Each number is 128 + 24 x the weight over its row's rms, rounded and kept within 0 to 255. Layers, rows and columns count from 0. Numbers have three digits each. The size before them is the row's rms in percent of the matrix's.

# down: layer 12 MLP down (transposed), 512x128, rms 0.0778, rows 349-395, columns 64-127
# up: layer 12 MLP up, 512x128, rms 0.0902, rows 350-395, columns 64-127
down349 100:120159128106130144107150128158077138135102120164147130158140150111138128152120130125166133134124109158095127141097117074118136121158143132126158143138106101150142109144095132174144114138122080
up350 104:111114151118174087124124151140106130124116108124114136135111130131122118129142127129099106162161113112131129154146123132130126132098095109137172118137132071104164162111143115115070130122174104
down350 105:165112149140140168101141137117157133116164109136169091099120143132147138065119132176085065144101149123118126134128136152138098113106126096112068153156152147119108129147130134129130117126110111
up351 098:126100154117141153139149149147147115145120132175113116166095117120076149131114080123089130151086119112115158124195102102140154129186180135102118121116136117101125117112131141130120117089160135
down351 101:105100084126100112148135132116130102140152133119170097129119151108106146211114131134112113162141128134122118156109120147145158142134123131143128100123150128134124124149139076095092146131127127
up352 112:136133187144117146162181135135156121105078161153125116157136145081102123135119111119144112148098177082129144111130136113162121140106150146155086110134124141112164126104139140142132115152118140
down352 113:133151141120114077146124120114085107142107117105153127133157107104067118142139135152162139110100162161144131183128142155116137153094131142103138100160135094111096179081110124123112139122129130
up353 105:152075119130161138157117151149132109124123172139113138145137100142144166103144120090137106139085107103145094137106135126166076106139134128134138150101115130119172118132156075103154107097147163
down353 105:095098131168137091096127162124113161123096124119130162132119108102121179117135134111157095130104077186128146088132143115178162157126108117097117147116127155141114111127137131127136106116124108
up354 106:163109139109125100107109146134136091134139165156147100143103114117111152077156112141067130092102109111155117100107153094124099143139173139149124143168100093134134135132141093117105134136139155
down354 106:143119112091116128107119070076140130111075114136116138138125121156153097145088154104138130137155131146151088091109111140142155134131128105140117140090146137139095117090088116135128117113129113
up355 098:136131164113106142125127159171107152142133133110144118106111163156119101113118076171128075081097143090124166134113089141173105147120179111145177077149126142129141144152129140132145111113108150
down355 101:134120131113127135119079123147137141101137150166120160099110109112141098171148135088148108161127085116118135123153124138121125125152148111088156103113136144135098073132142118120097138150121158
up356 098:112154105145117116136154137115131151135138120172102114153107156114058137103132101107103144091155128150125163104091111149074164161105129122131158143143125141074120119155102159098126160192146168
down356 100:091118142123162165093121130073112138177084127123124130130155131133106146098126119116124138123147161104114157173128138146146138138138139146108135104125058126125169141140152132158139126148083154
up357 106:156124099098122137125153148117137092117140111129140120131121127071153140136146113120154128126147150157148155146146132142117150195097135138126134155117080127115105100125146118129128147120149110
down357 112:125127177161142108144122100155136179149143126085144122192103119155128112146137108121099136087149105114116111122136139102090082101150114093105148123133149117152107159116113109121118115137134133
up358 093:124089145095137120164111181164119093120118189172153134127108146123147105118177135134132125091107119123125169139136116182120125145127113098118135132149142126105129103135120113111083106129115148
down358 088:101163085122143140105086094120147137139157143145118147109173127126142135134093119136116118125111115137131152107145124113115113094130147195097089131117135084161146195150080102107164140137102116
up359 103:126116135127138082114112156127141128143102138144158114143130107095107116122174110119123143152128121147130091151142105146109145161152122094168128115180131115098128114097179118140144113143156122
down359 102:143099135135080145099130105126133109128140151093114144134106224126156112152119120121154130138137153159128185074076138148112107151079116124122145143123122118129113143113129118087140142099072122
up360 097:087114143108102140183156125167095116137114103130097141132136138134159108108125172135119126106125133089144094101079153113129123130117094112082125165141094161163149121095141119137106150141133147
down360 099:131131153135145139122091103118147168118136172165095111085106162118119124116138124125134153137111151135116084143147147152123147136110151127139142107115161118143155158122148116080130140162061121
up361 104:150113177154149131133160161131145174114109133127139121109122154139129153076143149099151108155125184113120131120106154070112133112147088140133114141123129119120134139118171113184101113150155127
down361 103:133102101131115077137154147143110142092104141147113170164136125167125127091123129092128094163145129173139081138150102134134141105153169110075132139169147121097111133135153137070169143134134132
up362 111:101078142090130121092137154165124125118153099131137127155157127133127124116143125089134094114117118111104111130137155126154136130163132103121168077141109124147155136152124083178145129143184129
down362 104:180126102139117089124143148160143148161124105112110137118131114121158141184119157138141128131101136115144114141097134100146125104119139143115162079140149114143161136131142142089147163097140108
up363 112:121152112079164114150112103118116108151128134152128171128123142128112132105108129148115113127069098146139157087146120119134092159112129115151106129164090120165157120127154116137135135135105135
down363 112:112110105159130138113086131147136160161122144186103097105119171094129098138107142149098143186117172050165089152161117135140150126111148205132115108169154104115125116139078121146130131133111143
up364 101:112064177127092135105137127156118158138169146159110108108146183105141168121134124143099120134115150088121093123126169057118132150112146128154156139118087140106149167098121094170100120139149104
down364 094:094158079122162130105111127110147131143108143114100158125120133162083157100127168125143115108133156148168131087168147165112123115129127124117158184144137119124086128115139167123168108106101129
up365 107:149164140122119126147119172146157124122136132147150092144168128090147127134160145101113109071102151132146160111130101133132128119125114126121174100124115107127133162144149093102126134187125119
down365 112:147130112111155159130109156117108119152138139165139107156151166108168154160132161073140108127148128157104145127119148115140130124138170062148129139109092120100132149105102116126155159160124103
up366 091:104169140118131109125117133145104139201112159117111163115126179119114165126127090130088155145128117138118087114115113122147142120122137083094140086127117094039153118119154177162132119121103151
down366 094:140113103166121138108143113127162117112141094137133140126160111112152111133109106085108116152111145151097110166122161164103133129125117122147101128140131098147122143111120085137097130104129137
up367 099:133100144134125164129121080140093132172121137186159104136128132139125124129152156172080123099145113156163138118155093141141167131163139129090107136123142112121179153153134129111122149123148114
down367 110:120127127090112088147124126155136083099119166114119129140132098124124143103097089124136109173091116135111098117115148160120113115112151131105146124131131128109164118129141166130134142136157158
up368 095:074115112113124169141114114088151096152108124183104074106193116104102136078129102118137108107116124127110149118142112106142155122131149162123184123163121118120128186118133145140130148134138136
down368 098:148160138108127102142124131138171132127140114103169106132178142125149116121150136146093145116074106111127131145154107131116121090126108139111103109108109086152115124137104157120179135164136067
up369 098:139118111068197112096130140124167147175126147100078126146101128093114175141131107121125134096149114102109127087106120145135135095140098156139126147129116104082154172143164140117152166091112098
down369 088:118117143141139138137160141097151151109141148137136141137120120128137129148087142075166145125141105114179168127140104116100140145104139119087170147141095156115123120107084104078122097161109147
up370 098:111116114081151132149138118131131113133141088123105145118122143105113154102138098146149095135106133166136128167136125097182153106140183183128141149127139130127162101066141065143097096106126107
down370 096:107137151169089129088150120127112121125127131117169097157125100131131118124129110152112137141132124096136147107179142140120135155145101137112103088106155179152095130154121137178162137115086138
up371 096:122133152102082110152123124110111172152099149159101126165145111126122117131132114136143086141133122130189143073145104116159116124104117137144103081147130130096157147106158108110098102130144143
down371 096:122096150186139101131130139116158120104079113132132111113131141131125107123090134143123131114130167154149099131140137142127131102116140134158137112113095176144103125100125173187124163105136146
up372 090:103090149127112064136092148123126147142129094119107115140139137149085119128148114111170159131110136147080126121129116143142154122151138133120172105165139104134144132119107106142106127138142156
down372 086:097164136098131125107128154123143117102110067151118121114125155124123117127118152126141079120135141081126127162114150145145110113163090128125087132098095108116164148157113141120143123136103084
up373 097:172153147124139114125142179150095085121103120147118154121112117102135119122130161136116109116110149082140138116166101136151080124152115104063122153159105146094164119101142157155131176110141097
down373 107:094134164141105175108157112180085154176162141128162159131109112112120166110148125148112110106089109059131147181114123146158154126150124141210133101125103123145118146120149123124110092133091148
up374 101:157152135131114118123159166137130091136105110105142125145118167090133125142126160113105149109122136134169147082151125182168109135140106143136130121132086117124110132137131131162121133119130127
down374 100:125129133136107101113154161136159122146152113142169108139132132121154144150160119061161104154134124121105107121147117108125142139113120168102139108088159084133157125104188140115141121129150118
up375 104:095098149119113136139072101154137119168138120162105150119093144159143128124123144152117059076176146124151130123140128125088129179128122119149127086101089121087145143139100105112099113128134117
down375 108:165144135124110133112135161127115093107149128114176094068179117100128104079148093115149129128088142129120070113127101135156118080106138137119133127122103160168146117101103111128168120117168104
up376 098:122121139154142124098140105141114101171108127144117121167110152136122147140137123098089152148106136130165155118116105090130150115166129116109148106150103119138127132126140137154118112110108133
down376 096:151137123120145135163144131130120095157145095107131136133132154133145125198101134167154086147185131105124071123113118104174110146116133102127115131109087135139129138139131150117137135144113135
up377 095:119112133125114134103119139172116123146138134180156142114130137136154127129136118127101148142169170147144154141132127126158114141086148142073109105154120125088155123109101088107145140140144123
down377 091:076130111079110082102116136141146112118095135118119108075110149131133158105128140105147123107106093093144141119133126085179139094171117143096142142103142110177146142090149146137135163092151138
up378 098:106138118136174124126113125168117110171151210133114119153118129143115134079091175166106119115117094139174128109109152120117113116144139160110135119107112155120138158121168124097134178113114131
down378 098:085168116159143111139144137082128158114123124129136149117135102072164137154153112091128106163146098111151133074137138115137125121117117086109120093169161130103119105162140120108102127124131098
up379 107:142130143104125064135198155154145129124139131109114133137120159135107157073122116116151121183087110157163111109132098126153155123154124140103137100135134158159099160091150124136109082141145149
down379 105:126137134141078109097154122109108189105105100133102137091151125124147107109136115122086153125129159115141088049128099144097131139114176130150108134140141153133143129131111113154183159129082124
up380 110:101104142121113109175113127169101120121121138198094160160164113116101105119152151124116072176096162136133162139130118118152106135139121155060091124149137109144134125128108148127128142161121116
down380 103:133088131126146098207154122152139143149143123105155131151138143151084177135153147143104130117112092109166087111090095117140092149090111154101154118109110107127134156140141134099146134136128110
up381 098:153115174128137125147145134135142142142104093123124124139129105106103135136127144128159063143126165149115142114152125131132073167125102112084143123146137079099171148141128101112146157157123145
down381 101:117130124119100172135148142160117107119145093109165130123103138180120104156150123146101118117159096096144116113071144106154159102146163151160131130128092134141121169129118102107110136088157159
up382 091:078108143086139177136150104114145109101132101160116130100144121072164136123156111102126129152166155154125139118161127123126114138191153138125113151109082127077135165145185111156112143092119101
down382 088:170110110159100101121117074147117105122138116103104098113065120117150099145105118144164141149151129151146158113106122113129112124088135109132116141165167117096105145107116138070157150153128128
up383 092:068113133112134133132109138116139131137129103125124152147147158120118136133135132134136081119085122118158118076095141095149139119143146162121158131161115133116147160125119099129139165142112110
down383 093:191103131146131116133129145166087151112103159117121149159123095145095087095114146089115156142142135147131125104177116151120114134072120099096118144143156139115156101117140163126124076147131139
up384 088:128099141099149139132134108164103136165139115111127140139153127163113167110114112132070120143149152123085119114092131111119072110131123148116141139123132115123078142131143113184163187127109104
down384 087:114134107125109138110073153121124132104109108163112096122107166105110126106132146140155117116129175112139148154136131105155209129167135131130122088116108122116162143106127126123093132070099138
up385 101:169149147118174142107108117109112168175104124118136132147088184121110159123117111163147150156125163130073124110125143124116110151151150115111144167124110129138154152152124119110122082138115138
down385 105:105136089107093097150154113191154116096135141116169121102125127111150157101126147119104137111130120144163127119110147119167107109106107181136100159117156106119126150150143122133164182113163098
up386 096:147178134098113166141135143143149099101084133122126165133149108140106121088118168119143133106088116120189126095122132153147102148162114138163139127133124149094090131116147074118150115122163184
down386 096:114142081138131128163084148118121129126128146073110088129159131142114121137143138138139168146128095132118147130138121132139117147121135095099118124117136132102084139133151158127123189053144092
up387 099:090102150087107142136125134134140089186158124164084126161099167087107110103094095109126066098157138112171112136112121093181116152136129097098097144131131145098095138128108145133155140125089142
down387 105:154095128143136095125116097132095143140107132089118123170147130111143098105128111127150176146113119164117161132120126132082108113110123114176121170154112124144165124121122113122102103127152118
up388 098:124100201122124174112119159123084114135126161162117123104145145110110164109141143168130100107098172152103120125097119105106121095118103160152136115137121124112145172133105105111140140154117161
down388 093:106147122127182115119105141129179122121114135127157128108125179129132074156116105112098117130166093113168103114119163116114109109114135124108147147150122156155131100120183194125147104152121105
up389 094:097141114159142154146121145160139171118134135144144114108104169147144163127130170170147070137099142124159111106131122099132142126168157070136137161153085117098144174125152103135095107158178117
down389 093:145160142162117128125143077124117116149116114138104120091152093143102122129095146099108121141146120123152131082092124160121130111124130169126140157147130113135138077138131152108144121142132161
up390 101:099148196115116113179146107130141125139141132123123086127179142119145152092107149123095125125120139149140127151128133078148177099151150101126110117108122114159088146112105080148128104135111095
down390 100:182141185151124127112155131127094167169127055093107146133136145141133109130128128135145126156152145103134142136126144153139157127157152142110128112113097113121128094143124115099084103117118130
up391 102:150109180108123106187110153139077146126135118127117121132114133087119163119158112104104132118142136100174165119120108164170109166131133143140147109136134122081180169129095133136104122144163094
down391 103:068149108140144123117110132157134110125141098127178118120123082114163151133140133109181106113084114116129158107156118123129108132160175162119100113136140161122137131092155102121118162143117171
up392 097:105108175104114109160148169149145116141075116128126087185136111148129181130143096085119101155114145132157137138146107119115113120115176109115135110152119102109123125128133108144108126105158128
down392 099:139125122125184126142154129101117113104176046110143149089124116122127107166160103142135103084134110089094114143118147142114129129146126143106130086124110142144117164126134126113140126107141127
up393 102:125117099141135100085131134105145114215122113142159122140135128097130116104145127124144108116149180124158109138125120135119116134148110146125118070088117184085152152115160144146106150110143129
down393 099:155154150086143147138119135145080099071109115081120112105146134115170113140094123118093121101154135148113106122166095086152148164141153122095130138118109125166130134135147085109140113148149114
up394 093:128201120125126129102109127113155091099144155107070111155128135114132108132136078150089102132143129145131134129141087114128157165159133126121147132119111104102130114108124153137140194131126077
down394 089:119060108116133145141166137124106169119101136153125124097136161155113151151120165135146139110117146104122112140111162128121147106126118114119139117124125159147160157152103089107125089121123160
up395 102:171127162136118157135098159074069143158100127105120117131125120104098135132165151121077101141104119125132105099139087122122117130129138159119152157175141119151115146104119090120139131083137141
down395 109:120109108126125160146155114144118158113102138130095145072117131151162166047135133165151132115141101106131130138145158147113140136131117148105118100104113151108131153174107132109156119146128152